Weights of a small GPT-style language model, trained from scratch on English Wikipedia.
Size: 12 layers, width 96, 2 heads of 64 (1 for keys and values), MLP 576 GELU, vocabulary 8192, 2.66M parameters.
Architecture: LayerNorm before each block, learned positions, no biases in attention or MLP, tied embeddings.
Training: a variant of SOAP for these matrices, 106M tokens, 3220 steps.
Each number is 128 + 24 x the weight over the matrix's rms, rounded and kept within 0 to 255. Layers, rows and columns count from 0. Numbers have three digits each.

# layer 3 MLP down (transposed), 576x96, rms 0.198, rows 396-575, columns 0-31
131158132104126116079151186132136105136121087120113140095105118080110133145141110189133146114213
116124132131154127119163129114126139160143121130182145113170117113111177131115139143118149086131
138124121149093139164161114079138147124125135109111170062137107128120108190115111145145124124141
090117119130160143115131105103117105118137102128099164120130158094110108136105139156119157146138
136158164138121116153063143108112147136134162119158098083112176169117098083105148157114134103137
096112117163054081097137149119159139120206133107101107160139160090089065150146105059128086117130
099110123156123122099122058150161123133168160151160095147156081143149111127116144108059142116106
129102127147133152116071107136131093138082067163123136184121130089156102148156148111137125164095
105157152095112103172126125125098142139140091117110109158167167113155112125098154140132161124068
130120146108142132113109121156151115140163089138124099127136147111136132080119142137103131133109
124109135108128155153123162119132132095093108135131134100119085160091186114131118105127158116128
129132118101142152131097155107167150173101155129091117104139149124112161110149180153111160123105
074137115106157147128155191097163112131092099147111179152106179093095074169115121155131093133102
090110134120115137133129097152131124132047104111127119137112127083130086124119137136118115116104
125147148177125164100107124164107117114103088091129118137110164149160125124142120098191139137141
098188072158103102167113121148116118141136153113101138097148108089088107105091125142121106110176
102097141139148172110149141138091085117132147164106114093104112131116156116138149134130108088137
145156103106099124141121132152078108147147113095115151138121133101126126139118133146126150142119
179142153174081057185185145115128121178101119127057142117091072122132131124163108123099134121170
118165141133106103172174166163104154104112102114199113135131160132167107112114126088164150155151
114145144121134135124130160130136126126134115113127134118163149149144145118103114133111122165123
166142086120086132140153085130117142150149109157134134097136115145104128147106100146116207128152
102143171159118129149125140096131122129102124148088096182096110133153142148105157157112099133094
129153154110133131120109109116136101134109143157125147138172095160132113148130106148155121141086
139120124138123094131130096105133095143147133159156133095113132136136119110145122134125146074130
172088114145171127068130086142159107109119145126130116135165132151116144138108123166132086133216
191080088111061092160079197186154144135113213106121203139121133084078129145095167106139102197164
121115128152126144121163119130128150143138141172119089082161129144147141110116146134109081087122
121139132126130144128127132149098122154129124159122142088105125094152088096079137106149146148094
086157149132157132137101129123120136145126149155167119122122138112149105110137176146114144126127
117088163121153091126127138160133145126151129122176100136112146097142123114121127130151155127109
167119146139111150160108130151095117154106111138129144108117144131110137088157109113114151117152
128144156121148124116182118106151154091122071131102164165151159125155108132148125108202155093112
137138150145164117126147126131142124107092113134089097105122119082118110128135155136136132137106
096149132130110105125129147164124117120140105145148138091153156136119154135145111115116134134165
138112108113106133154096100122086120122130124127129160133098122133148136108151145116175139135134
137124085151093129129104154110143133140090084156125144124123105141137130112121116112100145139161
152127135115123104137116129082112151139122144116118113114137107151169153155133128155139096144129
131130129098156111094090135074153130102089131136124125143123099124163188153167150146109096125123
153109142095092165106092166100132171152105142109143128151144122083137143132146104112134062137147
126145123098145120140146166161084132136120138088099153125126120126137106120119097097124129127105
079144147129145119102104131113105122089118134104094103129119127134105109107146145152140109103068
166130126148082115157163140102072126114060098098110175142139088145105109161157097151147109107156
146123107176117076172123134114131120154144121134147122103122134106123078136071098143130166131110
114139120138143150136114124104128170116117110128105120112109111087122142140131120132135133167114
132108150119084145173154113122101137151110140132097074132138112128173109129119121183108121124125
095133102110105126141114084097111122143162170155158152134137139090132138125135128165149117115093
167113166153133128098115123139123131145133114139163104141127116102131143126158117103131080149090
109145090171085136109146125164100158112162114120105119147109078093123126115135140072135090155077
157117114099126122138160137135147052103094118095136189132121113097131114194150142113104099149142
147134099094092119131090083111113119108112109150145138151111125132184153157160080116134141136174
147085146129121132125154123125146086140094127166171140136165115132084133164113119177119120173156
122107117136147109143150137176092136072140061126143130121154164140120096124087090117122142116109
113137156128156133158122153167130101157104145119152126142116136117136103105156166113126142088118
128115122111109170147119145147105107140106115151109126094142104122127124126135157144118126111143
129113145115103134108111113145165143126111096107111102131176128151123162125190140144098136117159
134093112114129110128137099163118107124117079135111163141111115089138112142116108144096141148138
121126132163114098112116137129107100130108131143147138113189156115139116126149106117182115112116
104114129160093131152121123151125115141110158070104127149159133152106144108122137131102130122127
111099121118135143111146132151163149162149119099137149142137105150112126140137110132144119157118
117091118119115123162094135122103116090134113131124180143139117154118117106112124152114134135153
114108116152094135134125129154096140141107140104141165073144130106072101127114118156117093127146
138140147089149127159142166131124125089129094158153076145115151156122113125139122121107102124136
112153105170164150114140117150134131115160127127070126133097144108135145152103114142130160134126
118116086162169087132137112103124156135167127135130126118157122178154121138179153082150126163150
127181094127154102136092146120133122150114121125135101157125130107150154143121118118136122145111
144123153113151131141137151165120141136123107162180141093157139135132159126120115113127144144172
120165135133172156110113132147133117163148124156135141133105143107088125103078137136125117128108
112167085147138111131157126106105152107153139143117122107184117140135131146127106060122086187169
140154138150078110120099162113133146109116108115105154123103086151111147147148115119104070146112
094113162098140206118106107106132152101122164138144111169105080088097180134166113110131064151129
131144124138140155095073152135116155103159149128148145133140106119137149117128175135096141097179
142145115162126125146129154122140143138120112116143136120139147123128096140135153149159140131119
144122128100147115141157124082099137107129140153177134139135081116095131121127092097105100121141
103121135131120135127140128119145160138121142105131137113146120098137156145141121176141123104179
159133136166084143096112165165107151131139085110167178149148107145132155145149129134120098114120
168112101085115147124108163121064123156094150124101102140136110095127148128154159131108131143152
136128110120142101073129143116156132081179109125095122154099086104101124107132100114081132161128
107119147097157133124138152106146124110146120138150134141110115139163148156104188142121113099099
123143129125151087122150093167131125155157125122195132117109132091136093084090077151136142096137
122141132140136126130162077124123132097141105131117169146119148140106132104114152149132137151127
106129169128113143130119134119107093149099097123130160143132085130119166185155137111120139088114
099115161102138161109127136142165147144114105134132106153152147106116149127135156118118139118090
070166140082125125156133101144113075117140127134161138112153130128143131113126094135139140139144
147082058164086121084142173069162121069120137121132133143137130112127153107124118128128137133099
098120143114093129149148141141112106151099116118141124170144140167125178103104118117170133101140
106136119110142096129115152118111147122129137137132149140141137148154122154134125168148151128121
144126147135153109114146124157122121100126115128145133165077121164129130127146111169144111119115
108135107153077072116143120128134124142151138143155110123110127148112127121120103149124121134145
137129096127120145131125072109133095120153170164105152157143153118134154092088135129152116159127
131097157181163160131116142116105121133060139157113132151176108132135142158104117128125076134154
146117146132151111146117146110126109125115096145118147134101127117144097126141160145133125121103
132139137107093102124124137134099191107097153163205156167113145160185096108063171102167140114105
165136124145092131123121092108137123114128150143122110156117168165128118118131143157168098149134
169132117129076191151163153117104109091110160124118163156104139181146123148124071120158110145147
083134142159110150133132128139100079176183168129119111107093153164114119191108152133135108156117
143153127119127126067147144085108105106158104122159140094148142134128134121109105139125134170133
151104158184135137104126140145150162112154133123171097129102076115127146104135116113114150097083
102141149116170097121137077131151113135121156127124159129121146145159117143133099133139147132146
065178129124130084089155129130173132103143121168136109082128155068145095101124088083144140123126
153141118109142099072127120107120133116144137122117132177149155157131119120130105130117148127128
129121129154151142154126114151083161144130135135143141152124097163180137116085158133096105097109
133123144103153133140119124114141131141153169130114135139101144141117121125136129153109102103143
134116133113128102106108145116086104131093085116141115122160128118105137139119117146123121109087
118119093126129129110123133139098138123107130062167091140168148128146135116110146110172143120081
083093147137162133123137130149142182103108148090131137133090120140125131116097147123109160104155
122130111156100094122091118134124092129123101123113099111103093088106128145144099150090133120078
097091125153128112129120096130136146078112179102140113103137135129140134078123131125115131107123
124136145123135204146149100133113179133170131143143148165163168110128128106115101116152078170180
159071095157091112102125114180090184100133066122140165113116092165116101142102144110099123100103
119152131082115131114134180197143136117171135081147086179135150088115097102096182118129133114079
138113139130129146114140136113161081114090133133115095125084130124130135154147140159110071128095
121146089144110141141129096126137180102157100138136166100144152102113149127094166132115132122099
144112160095094148165144126120109099136111126170151116109162100101107154151163146149117139158153
126116083155146178077046162120146153125117186129103101140125164082187146132131198151137071081096
146136146152106105071109126129097143102126118116148115117137140149117123098093116122130134137135
146125132161147151076118117125168128102116120143112159152118140116113134150143147116139108140130
119129130132150093142101186133123107139077147126081156105129182074139072140118140151138121120163
120116116157132139135120141158097158125128130116117154124157162120086117094125116123175121135160
105109103115136115106130105121155144135134142143122161103158115124095105164107116162118106109157
138136120130099161128145185172105147103145110131145080104155166144100105099141122110117138119132
132121094123160157100136131105136145099119154153084136141097134119183170100158111125135109150153
090134190116144145158116150099145119114091159102136124144127172141125119133132138152138149129078
114063086145100115153163139106134162119169133139180133129147138113125112133142137109119153120157
129131098158112164125153136125154136126112123078130184118126128110127121121084144146118117125097
165072073137088134139142104144098129137121110127112143170130105126132125143161120087138107104124
113122143101114146107101140079150117089167129114111127099148140106116134157111172121137100127125
147171064107131157087183171111088146107188127110151113127133149146147123144144127123137104138139
113108151153143102146097110139117159151135143100131114137096113163118174143147122112082164121133
095118087146139134126109135174116143187143098141116098084164119109159105131128101129153114112121
083141162142142097167140101103110166113132135126100121118151100095111169116150090128120125136133
124176163144118160155086167115124159134151109165119139104164123126130143169124141101133167128146
179147111111122138119104112139077102152116116117139155122125115149109142110171150141136104147116
119152103070159130101119092121106101098123158147169128136116091131109141096113144124090134104126
137125122147144135100120144103137095125136166152095170066096151114135125096148135199120143147143
071135130097082109104152129150131114137127103146123131126108157078111114140127091148121143118130
178148177119140154122132166126155176151094127111128089160130103109125133142139169167137105149114
127110130115113119117128161159134105106136113087140125170119125119103118131155110136124123126102
155121108111138150143110083114105131136120188165116126126134097122161091110138104148126148106111
144127126132145124156110122156162141167139157135121121099155099145134126155091171174115173138103
131149142120175132134125127126150113113146125144103131147145148160108112119106133140133160103098
142179164178097109129107132138125106088123124100127104138121136137064127119126143112112092163086
173123149125126083123145131122119094117155118091100095138104136137173111088101118105128117172124
141133184092134144118103133131104148116160128118127095185113156143105116133114123067124169112084
133113155125139125122134121136126136141115124141157126152136146132140106122159133136144143143155
099146144151142158171152150139126121169118146156112102123190157145144151126180141138155118149135
107147096166128127131147173134181170123155104111147118121157130099106132102137119109129135101123
101152106113114140135095110115101128153089124162115163131130161131159156156123159155188096171129
197161175143052060193169140111131079093138093155135133149122149112133105138128136138143157073146
138150175155151148124122102121161109141084125147078164113125094124119154122128142163083135091143
098179165174084114149115154159172134165185103062110130125148092128112155121127111126102108095049
113091100124108133133115102152140171131105125146121077136085099097083178160124133083110132128108
115128105180122108101123131129114128094124092113118125133102113131137128100116131101143123167075
144108166127125124138132123141124136136126137100150108181168124105109143132119115132104107129136
102157136105135148095094127126112149116171122140113131104076088172195171150164182074106106143139
124135150066122161131111116127145141109085144147133113151136111123145189127140121094095118093112
132162195116114166149147126116117153117136135146147163115086055136101136124164088075177195177151
125106099122137139137106130105145157179117077131115135090090135132074051092138133136117158140168
159100142151105134167135082187101138113139098140135140128114179144091144152111107087145098147111
127128111161087137135116120159122128146139128122125122113124140126150091114094122147123118134131
133111129102124125141151135164153168147134107110116168113117120153132125151140138144122129108115
117155119117169132102131131110127089099090149133128132106090130122152141111156127167137112139119
142135135123146113090120127082119137106131085143143143157155113128145117138174128142113091102134
127095107113076124105075105114093127116116150117115168190141141117111171199153143121175104167111
099102129148125111122186137122098132104151099069131101126112154132106153126079098096149135165148
137131117159112126119149126135146108130115117129111146131127106082137153166098085128154124117134
104137117174132118135123119112108108104152168107143120098108128119151139147136113122118142144146
126080149091202140139129115140128077104111086155093106146100121143089108133119143142116111111114
116194110125121107149115126104149099116131132122156155055141163174098134077084122096129133120114
143112105131115121144111136139121073135124129135107145120120127115129108144145137107115156155171
169162138156099140125141129124102116142115133137133140106113131140154131151105132146089112122135
225141124147087116201137117147148114131139158090130095154100142111145150136108132126103142148113
111142075123140126108111113063169147152127157149101112108130122097075111170168132126132104183153
121125106128141138124151151094146082155120105134116109135100133131125099126105165118127147155108
112115153150082110138166141098155123119130104115109130118100100139109135170130103133126116140093
102144118136151159159147123136097132113110107132102134105102091131155151175135147145158160129147
154161143126137106125136146151135114123109081140119136110105171133078114084137128125114109134116
128127113079117141153123120097117107109100122125101127148129145153165132138108154130140133151138
110121133149115071124159119111134117110108133093123139122111099138155138120116172142123139126103
113129136094137097103140137152104140115111160138144120141111123083154122140094080105136145138129
# layer 3 MLP up, 576x96, rms 0.222, rows 397-575, columns 0-31
110126141105142150126142138116146119120150142085095114132127121150127098105163133084117143158114
163116142092172127105124135135146118121100112121138159111134149118120120133136090111130134081134
127118149171124140162099126122154120164126152156124147123134099152094152122091150134115118132117
111147109152114090118148134145133162126186115117116102110159105131163143124119146101140116132157
124101145132109081093147102157167103118134178081170130153120189118081149122103147058070150137115
138190088151127113147129138168111165140114130108120099172115107101101128071104147145110126125100
128129112184130087157094082201153125153157171175137060145119173121164152149139115106093124142174
169141094128148114108111098125136109127134093119108162125114137123139137160130129123073116082131
117115128108115126171090126095116152127147118155106097130145097152125173148148148145154080146138
169159102109118134132164109166137093162105127102164129124136152132159073140096165135117111139127
207117134115098122122142133123119134115125122148193159117123156187161102144127080136114103124157
124171175156114121064083179136085142154125048111122130137123106172076145145125104179149140121111
134153158117075134174107116143159149131128162120133116079075076118106171115140134112095075136179
147106130154159157095104170100102126164116152109098159128111096147113124103134123161067122090109
089093131139097118098137140112135122162151124075138136131112144108105065141125161134147131149121
108153168153135083138112170130155121124110129096105112104105141134110091125142173148108092126112
146138131114129155138098121125134125136123119127128155116128144134127142109129141108095120112149
151155098145113138100140116148086139135086106111134149183120108101086019108121208149131123159138
143217125060101099133111144090099165097180123074108106082094087137144168141133117118102160125139
132136106116119122111107119137105112142147152120113139109152125143139121151138110129127148127117
125113141123141159140091102171133104103127122131137181161123149100113129111118136101072107164140
162129112099134118092140119119152125148139155098148147110124134117138102137154127123132172116137
153131153135132133122107135144126121157101133157148164107103093129099117161151154112103100131109
135129146125108154126130135132090162091137145134113105160130138129164143130135113112127107099153
111155148138096082152156123191098171145104121120145083154126148138150102093101166108138075104127
160077107100177173127059170198166097154072177076209175196137032074075068097172239070075046169136
156100129121156144137110135176130150165131112143156118150082141139130148095095155104117161129152
139107178100101127160118135158154134121129125121128104157116149127112123125123137124131122129130
150127109129141155125147106133146119123130136128103111144132157133100143140120117160111112122150
126167117132148097149139080119165103124143149105148167123115107143128144123104113145103155133131
115145160163147125135125105103149160106112127111120101141119141121125094135097139088145100114119
187138127102160132064123144145161163123151126137128116165142146152112069111144128100155165106093
183155164163140164145109135148137126159139126129109139117151108144131126145177166078110130162154
119092128136170127112139084135123140133107163148116099149147125142142153133099126093116133165184
137114148110117133130158113117167091133113132105131130121104131102111118153143133159149128101118
130115132101143124102112144143150097119130132086117114141096151150166149110141137174121131165144
128134124085116137145149157091133119151146111112115081104096116153152079114166118140147106163158
105109138172086156167142144119132120142122094121103114105131132138103132132126171147112096111115
112134147106117146092091145198091138169121153148127107135168114123114103164084142110109149123127
131124130140116113158107159122097091130116122097125087141120115147154123152131143118114136125144
174107139118074142130165118108137092130111105151154116134124084185124150128176152091134111146131
121088144109187145120084126175158129142138129142115114111146132093157131118088100132128121112107
111105114103093130136079101122162124125123169161120139150099142160132109115120148084111137117124
120101150111137121150115134156116112093124112143136110168103126140117119161125133083113137136162
149152098139104116138120144162113111093131121141134134152118126114113124134109099112142129133137
159161127130145190148148119105128129134123100171139139112150113161120089141141131110157142144098
111170148130138120141109116124141138123146134125136134151121134130111124144109132114144173146135
131166091124139128139148083109097123112168161092141105151126100127103083109120062137113109122158
105147118155113118114123127103092033168143110133137137106131057178136110144130122153141162089126
187154155148123131168131125103087111132098158123115138177139162101103164104155114101094082124160
119131148111096132154138147104147110159143118117136093153150104128140143104153150151124140168099
152112111102132159115150092132089142143071160132137121160127173126166104092136103123118085104145
113115117160124107141163100117111070147090153081119137142097141114137110130119132106133156106102
130129147103120103154144136132119124128155099164119102119134120133152173107097096146119151089110
145117150096115157143110123138093088150150130119117128135129118119155138117135077124105108123087
134138138117108143110124112106137160169141102141101123090140163128080102119093164150160094138089
128102088136136111085142128142148110153126153154167134113153109142146124129100071129105104093137
158113103092107078136082189131131104106125150113125126150107112147133148116148123137099124124142
117130139120132109087126136101126118117185138123114108151150159116176078118130142130133117121131
098160116122177176175129094086125126151098116160123129169128088101158142102101092169115156088156
134136108101142124135072096107116099125140138128108151184114166146135106096126149166115144119135
117156109143167158108100095162120126151131124119104127124087121110081109165113131113117099174135
126137178148091132138108092109126121106124127145140117098153116163151162090123193133108135119138
146148185180133171103126110180115146114140117126154141139119137083080133153102125134102098118120
156128139124118125164146113138122128138152147138113118120138129166166155147118117108120142155165
163119106139089153068135138106130133130125131108130125144114155146127112123136130108124133127140
127108135100128127139103100126125142121115120122108101159107156163128131086135125133133128121151
109082129131141157107148120154101124168161146147078091176143155144098133146142117074100084087138
127169144133143103162120160113082118120075151140090170112116110118113104094116121170104131127151
099138125118128074056115150178120135090152136101124135080097127115123107140088106090146099147131
104169159111171102153091140137117133149140107139108143162105094116184133120166097131123120114136
128103147106122159143156151111125141113139143091108102162127109144104125128159138123122158100126
132090139142109162081114142083118127140126126113074153135124153116104134143128146174138130108118
137140099121121158097107142117106100163143159152148121145079130107150132106150124124111116149125
102157145067162138138120147128098133127148157112110113135106130140106072113110132157164136142124
136159125120163136152109159103096084142107086134099130110132104172096105108136174096132145115157
141108137124144122109089141123086131137126171142163147135123157148154122143138159110155128116073
139165100130115137103109162159154103118166114101079129108153120084131109145144099138093103104186
179118074130096176141103122109109130127096127172123168137123098106168088103138093114112133129141
182110097162096127122083091126129097139156181131110125076128105144110139091108123149083145118150
126138169090147165126113125188142164127175120081152133131094154087098108122120122172154148136133
175125119088123081148127113080131151101181171157152129114125081137149141109192119119103142096155
185109129150124096102050109117138088152143108167114134137098131128124114164148140159133106117155
155152088074122097129059155110134111138148097124188145119097167143123130157129093152106135119102
114081171105143125117146113132126125148170143119088097119132122131156060152127135121116155115144
110105148109101129119110135135113134144154156140130149113142091140113113170113150153154152164139
173162122108129170106164102123119146150120132114150140136099100157133156096155155108101167138139
130143136141119122142140135091136132113119110093120123119133099134149113116118151130151142139096
148087154161170114090119185154147147125130121113113118118121144076099098092107135119053103119140
163156145105124107119119128144138128132159140143143142093176108137158141147110105133134124124135
125127141134130139162116098102126135141106103123107148139154132139074175146134127132158107124124
120085065162138087141126063131093090168151159128130113105117111082103111100145124118110128092114
155120159152126122118100131143126127166129120123155164134125136117145119156088105132142156159125
109148130141153096146145112098136150093133121148137097158122138091126116140150161162095137102125
141113188123119130117098167134112177129152124101113148143147112118143129154150146101153134176158
147176105106137156097151159145112110134124161155133126131123159129115096121139091093114129137158
132154164156135095126146133149139128098137131084132141159099090138149137127143165173132118103111
147144108073128122074119143178128134135149126116136147116129127101148094134136151113157101138139
115129058101127092142106175110131130094166171077180101118082129124105138104126118093130165104144
130138120122082104116143150135092104146117157145122118131121149123173089154128102099152144138125
157098098149126103114112117142140093111135127136115105142142171081091149072096121117126165103130
099150136121128142153118180117167121135143110099135102114123124137089097129149134099156123132122
158107181091109127181092118136104119110133106150086075104111080149125181153125114115124064114146
155141105102141148117130130125145138107098160134118121158142144166127121169118115131118110169156
114119160117102107128127173162159154112151113129063109140117113186117109146126118118126130176133
145137138127109132134137137151068089122129111133117112140106133127083087128113158153099140164145
146117159146108148129115112098120115133098115138114151150142103148133127181132120163064152111153
133083110136134123145084118171116123125171114148144069170179131173090104065112127094103157127149
100153151125098120066126127079161124109169134103146097106123135144141137126144050123129118157136
126192104176111124100122135133125121109107126158117103142061091135102159132152136132111172141162
127123136138140165197134131133122130143157070135134104175135130106110082109149124118127117158137
125159156160130164158108126130100151122103139091114080175151119118120137122113136145122103114150
137121142142166169097146129096126137118131113116106104136122115112131093079131136141134137082134
146186148108119112051163158138124047142152102123064130107105149129102111094138085135122112128140
139087142177074123131151142149140139133115131111135130120138112139124133128168139166152139117170
131137116117129153129143100137141113115140129092094150155119126126139122146115131152149101145146
128135178131144147089079171167113106173148104135077112157144128184090069159144157107142119169103
133129129139122136093127128113146043087131137096148123135192150131135128123119127127119120115137
129150160155154112131082163107150105105132138088103106121139131120136147101141111119099119116127
141132133121121123082133107169130071139159130132148131123107134145111109096109113148105115154086
129133106174111186118158133104144103136142158104081120139151127137073129120187130094120122091101
112115129170106106140132131149174142097117160144129086122103096139130137132090161144116138125128
109162171108105145160116155128114099117135116108151132121081116138161151130152143128124124179169
133097081085160122123082131171183064148122088110169147120126133094115111088135120141085139100124
149078176094145157107108113171175129115142167131110151081134122122088139168123142050094115170144
149127165105157119123097129149148112143153146168135111130139130117106134132147128112105125131083
154117148161109121159134137156144140141141098132157122125116142116136136129122133142154136138129
136118156153122178095168126135112194139137178165119117147122097132126125109121137121138097095117
213126136151117104141139106112121114139158142111117160140108135131136111111102113164128159095131
121110164094121144112123126101112147157147110137155108100098080123141127128100126129137135109137
120122149108121144134093135170104151131123090155124157146126153146107131154120134102125095152164
117121154168157129061136114106125133090151130129151126131152126093118130091120105124111168100126
114109107156121099159082127172144122121164117137151095146148129143115170098072086112076090141126
160109123105141155133125148158128125090114121133126130124118125146164153085145154135105107103140
127122130109097078152150142155111123179135085179126128163117133126099145110150105135145117126083
125097141154126157109135134135095088137152157077127127153116137124139115167133136138144143143094
141121173144109148156103107143145134102119131133125122112096105157137139150133170117058146133167
106143105100106109158104136124136100107166125110152101120116074069092112100123126140097142138158
133126111086142128102117097133112169091135157146172113147108126117147127093143080094104132139081
172151123112164121139115102158115123116176124166131139097135137151159135157104116114091166130152
119147120127125136135115122152144141154137091137166111138150139109186115118135106137118122136155
122116156123131130122130137142148119118131143129160142141123141146132125144135112140159114136132
118135106125138112100133135091133140112136139089150122107099138116124146122134137133139155111135
130140119120064138145140138122140150147155096140124132134121107113122114122134110083129162139112
136144162169152113138101157138069118138122093114158148091131075136139106137116159104150132108139
129100109102148131147131113133074120136107142129141065140096127134122155075162094167105116128151
171134174102139100152092155107105113126131159114113138143116143137136114076127123134100122143176
100152089089087146129133138099171138084146099143148145163148131155128180115143085086028118097152
147130161154121100157131150139127132109137097106135090161100125089128106112149119118109139166095
172073075120128110088133115095104139119107168148200097095065116118105135117061114067165148125118
132099127126092168121165149160145084096125117103117169123126119106117126169095064121121131125160
146085131149138135132130134079132122143110159110098123155114094144135124118143156162102122136151
133144141126110111126121141123145136121160136148114118118120130133152097145115136129136136159138
096147105116113146098172131092136111120127151080142100184132196101155101134131100100184157093114
119126126133089122142104146134122125094106159135109144148180122154115127129123088161124084089140
164105073144093191164122156123092058147069115119074149131166162170086092158122170118095124127146
163116127174125118163097107135112106149145168149127098141157132140123176097143125161116145137186
147132152105085083145145117174148141123143134134090165133145168100154122107083098143100123118147
118148139112159106116115117138141117112127142109110131135164134138137112161122141110120152156153
127133083131115092090136115172133140125166110102168138103109098139116094136139167130131158154109
157154142130090153123128109154141103136097101127115136125127066101130175112180130119127110108109
147125123133106116089142141111154107173119121065080163126129123130131131147126097168100132124119
077133108103069084133121139123126084136119124190137138125108120144108093137128131136119142176139
121143118147112141141133152156101102118100147086148056149161108170086145160153148103134143156128
122090126088179173139102089153153122120153153172140129142144141080160103130103154122113106161150
094136136143118132139152089161127150141133112134107133099137112111129105139106116151108092098107
149136082110121190127159109109090147126112168105078208097133138107148131150076116129159092137118
136139098146162133127134147172143118142113149147126109082088129125140132129156143148102127137152
116160110143120112123129112141113140107133134130100092168132128106120116056146105131128125122077
121143150129137118123101143118100102136165126119161137164130124156135108119138141117146114112089
125143115121116119114156158123091135135171130108122173122157116108080133111183148107137103123145
105131140147116150112099181125120091110087144156137116136107121165154110153135111068113176098148
158132097140102087116126126119079112135145153147116112123132123169126137097138132118113129143163
139132119128117123106161108129155109153149135148101161130124126154130128125101122091124141127148
122139158085128113118092128150141135156175122111111102107107183137125093105139138124116108171124
129149111110143119152143106142137136104108144099107123105115107107132137098109069131102115112153
101143160138138137140133172146104124158153142141128093112133159155143130125164137060084104073140
150121129124118129122140143132118121143095138147087123123164050135147106136159130165090121097161
136126127129150137136128155124094137160120155133128141103143163166085093130109118095119150106151